Weights of a small transformer language model.
Size: 13 layers, width 256, 3 heads of 128, MLP 1024 tanh GELU, vocabulary 8192, 14.3M parameters.
Architecture: biases, tied embeddings.
Training: a variant of SOAP for these matrices, 946M tokens, 3609 steps.
Each number is 500 + 50 x the weight over its row's rms, rounded and kept within 0 to 999. Layers, rows and columns count from 0. Numbers have three digits each. The size before them is the row's rms in percent of the matrix's.

# down: layer 8 MLP down (transposed), 1024x256, rms 0.0513, rows 473-478, columns 0-255
# up: layer 8 MLP up, 1024x256, rms 0.0513, rows 474-478, columns 0-255
down473 107:586485576560435512450524563496469490445572531493437464622499484570443569430430481388409520527459544438456547548503433488425375605514508506452524502516387407492481435444519543465482515487586520397571595556581400554525469504438477525471603498493585490483529493413567491433535526609527523479463488506470476480505500471478523440556527497482408579462388477599568474536580506563525516410535469476491492533509523508519492566454486428509465442423526590473538455470511522465536451440523460456491426500503485429436484482457486543475494508520561530558503525491465581507493521463598427423529493489460554553535505520511469573545534451527426487509538475562479413437531428594467540480521452552497469516468483478443483466507572462434472576575494470603457586475511408476472562537450451
up474 091:538553529444474572538488521494507509500502443531556566590587471455468490511492561555569418494501498578518453519367577449579467472485525529500449536499406512527545518459546596432479491568445556502544496517518426409448454482569454472459537548490505506571518601518529539484543476468528432516496510491548526455446492521391491476453599487467518535450489486477621506547499539486563507480502552496555415511544519573464450501589433582497477506448464593418526524547537555560441561423521553486471529597445489464503574518447505501509385437538565513485433472548490512613456499492445407393551482524515552514548524539417571537362608456423556547557559452494418426474488433545535463510527442597624466543536474575496475516424547523551445539516502509533515491445595556519473505479486521
down474 094:509501529483588444460518505517530500497437444543536464453492448466450670517572531457433535488569518442569507435556456481631508547464533415509572512444509527453484419504456509542420491601624496511475481425467548461527509507525557484531498486524495571473475534450435506480546505507442504520480455478547493440531412465451565563575474570564502505461401598530515468449469484504451474576486487589586424562473486459507489481491531460547513571514552349512423564484585442469491556462470525467533500452504489576566532510514543494450631607464611491590581522518538516447546500511503484543411492552468453454537475470549439536602560507553551540490449559537554484477571487592537458518475427553487619525517409449512509483538461456495405524530565584525439549505536538484569532477488550
up475 092:412530570508423516453461568402441484528505410497416537502479378495544476419493565454525525456478571476569468586452543462574418465520579469545414534427526450493519499501465489590424550439532480447453469579550409429525484562456570496615546493649414501502534495515442536431557537553457502435541497522471556580489516500460448494466531527568430516519516459519414529565455447505482463565444535511494532427489538522486513523578543498517459418492530477520564487531513460592460428498489488538454485583504434514429559588512521444515393374489474476456416487516637509443617489477586537438471467518527429521505383503503429504570493485449592427511523514538497471462489459538526500482531524507440590475551508500526437463583450459550466449473454519517500507522483450466543521448577479
down475 090:478542528475567567543457445534440575511419520629612548493599613515506558585438479522475610484514454504418492492516474476452495489512456486433537501536588594462599451484448478501480476522444463541547625503448457509448512438552544542456414484438489500472482473531497500485458470468596549525477491521493529457416488391467555464551412507455509521476489495481492457470489536500505572501570516465573480527594526509495464542356487513503488516487464541553391566418473579536516549414391445455506436465455527465389447491388567472553516587426440536425556433464447502501521479552495560557471536419529510481497580411601536490446496486603441467468541471445523497523566531507469528458539530507511404446484480460385534550496474537538481497561516441523505568440563521484510501540543532
up476 099:547495557545450605506557497509563476563510582432508457501452535588553572546533471597511513448522533547538494448485427609436524475497513459507547510445505528536491557513573552526509546457512498527470510536591499519474528548467471461412487517551487541465465443477502460472550461444593523570487433539480479497365575440497427463534423483502429560552506494470436581460497476521482502493430388515485512524550525493419494424486514475575442518450486489612483509583478459540450508467541440444474495541507498576537542568498526570492642514533513490527558624463468516550478589482625559607477476442603579474523494544529565470586515524576589463433461528475481539473588532468451480531497499469444520477493457471613386430612492528427419480493484563547572472505562512500550528400495435
down476 093:445481470439646493498481552505448536531471539571482471498506465464528470423371479512473532526428552460531458534582531463473536558542558546488482425567492468464483379575447463474511483612450536535563503470468503503483486518494487562605457424423667446592521472497520528529460526541454417430481489573441475443558475520462566549542570518507550516480524497479501504507474522580510362442579484512577538504414507495550474570459426515451520502529585531454571422479520548546539496625524553559509521418473535505483550486478492544430444530528510538504435503504423518512631449550481412500493589506456569442460592465468502536409448561508507485589525478449535472513489519548594489580541537557459500551496493467435515485486581468435573422435462418482469526464489388526511518564507504
up477 097:536418432471523497472478480537582534530494514517562493550432516569505517464539535541456514466541567500437517471556503435565558502529455512452479630484495586487412456491432403468460503554500574503528416481498441434473540524550410463480556404508541449466477414517552594507494564513501520491565572455427417463452483580468479605511463500433412524487448529660555522446559416605539560453594488511491502380512539512492561543452394535563473468476537485473567464618468498522522476465605546397473552467491486417502490489486543583413390518500541514526438509438518550456501452468389495546507471442534465487549399503458560537365498451450596459527536493612496438470537453499473515495526512473488430473523477464527548536476475545551465515505485485527497517461484523577563522501542518
down477 103:486429510476640532547498534448442538479465439524567484497590543392472477521488467494443470549434469447572445430374444526539466449476518513572465479587516455439577498511582570435557544442460541534427525519480575462495455493507547621427534635513470479591507484485469537480517546470554556525436467502418448512425501466496530539495553493389504518515437515441491512432450463471517479526583457493527575593524421556609483448577465507587445504558473489411515529503457522419599571542498478586478488479584434499475465503428598581507438464418541452492539545553423388495542564552536466518556397548467488484528454485454497450511454532448584471462446498438591496622452505509520536496527539512446488485572491525529550521527550469574486535510466523509461537502489455437490472507555557
up478 092:549491507421482468425464492513467453457543451421461570526551405538429478495557431527510439534537567403462482471505609542488452477558463397471454466504525574465537573448575525495537465442514565426385442443450492599512589506381551467486529493495498564529498525602518527474459527573486471599468451459476543507673538527462455414463509381383641470508567474459471498418426533515476545557534491520557445518485489516491549468534523494496503465498468506530562531547433425519476492450516424442446568538516448503491529463539452510442520532425438483448480512456465526458477599519554438491471476449551630530482475484470495527419450508490563491570598517472487501511535432516462468516513498441532490441516542494467572469494589436506478406546474389477407475548561503493561485575490519
down478 088:505417497471492528470587548542460532558462465594535542502581500455553501526471555546580637486528540487490507419462496568535580556401533459436410477504528486543496379495430635505498563479525462564589510522535504478532519468626452531588469519540554509511418529585413484550589519591523570506521537493513480530479520427439472571478478547497429571535421470505539497577524499516530472533465545498504527492526586561566532415434481391540482549505510550447490530437486452530577510567507503475501559537462389476509450551511566452516525564534553536471463563476518465450521408508536470628545507499503467387549481530494508484425542511507453525460562575446459478562515385508530488505501456569490553563466443485444483440567432496511492504504546609461535464418359500519557478540447480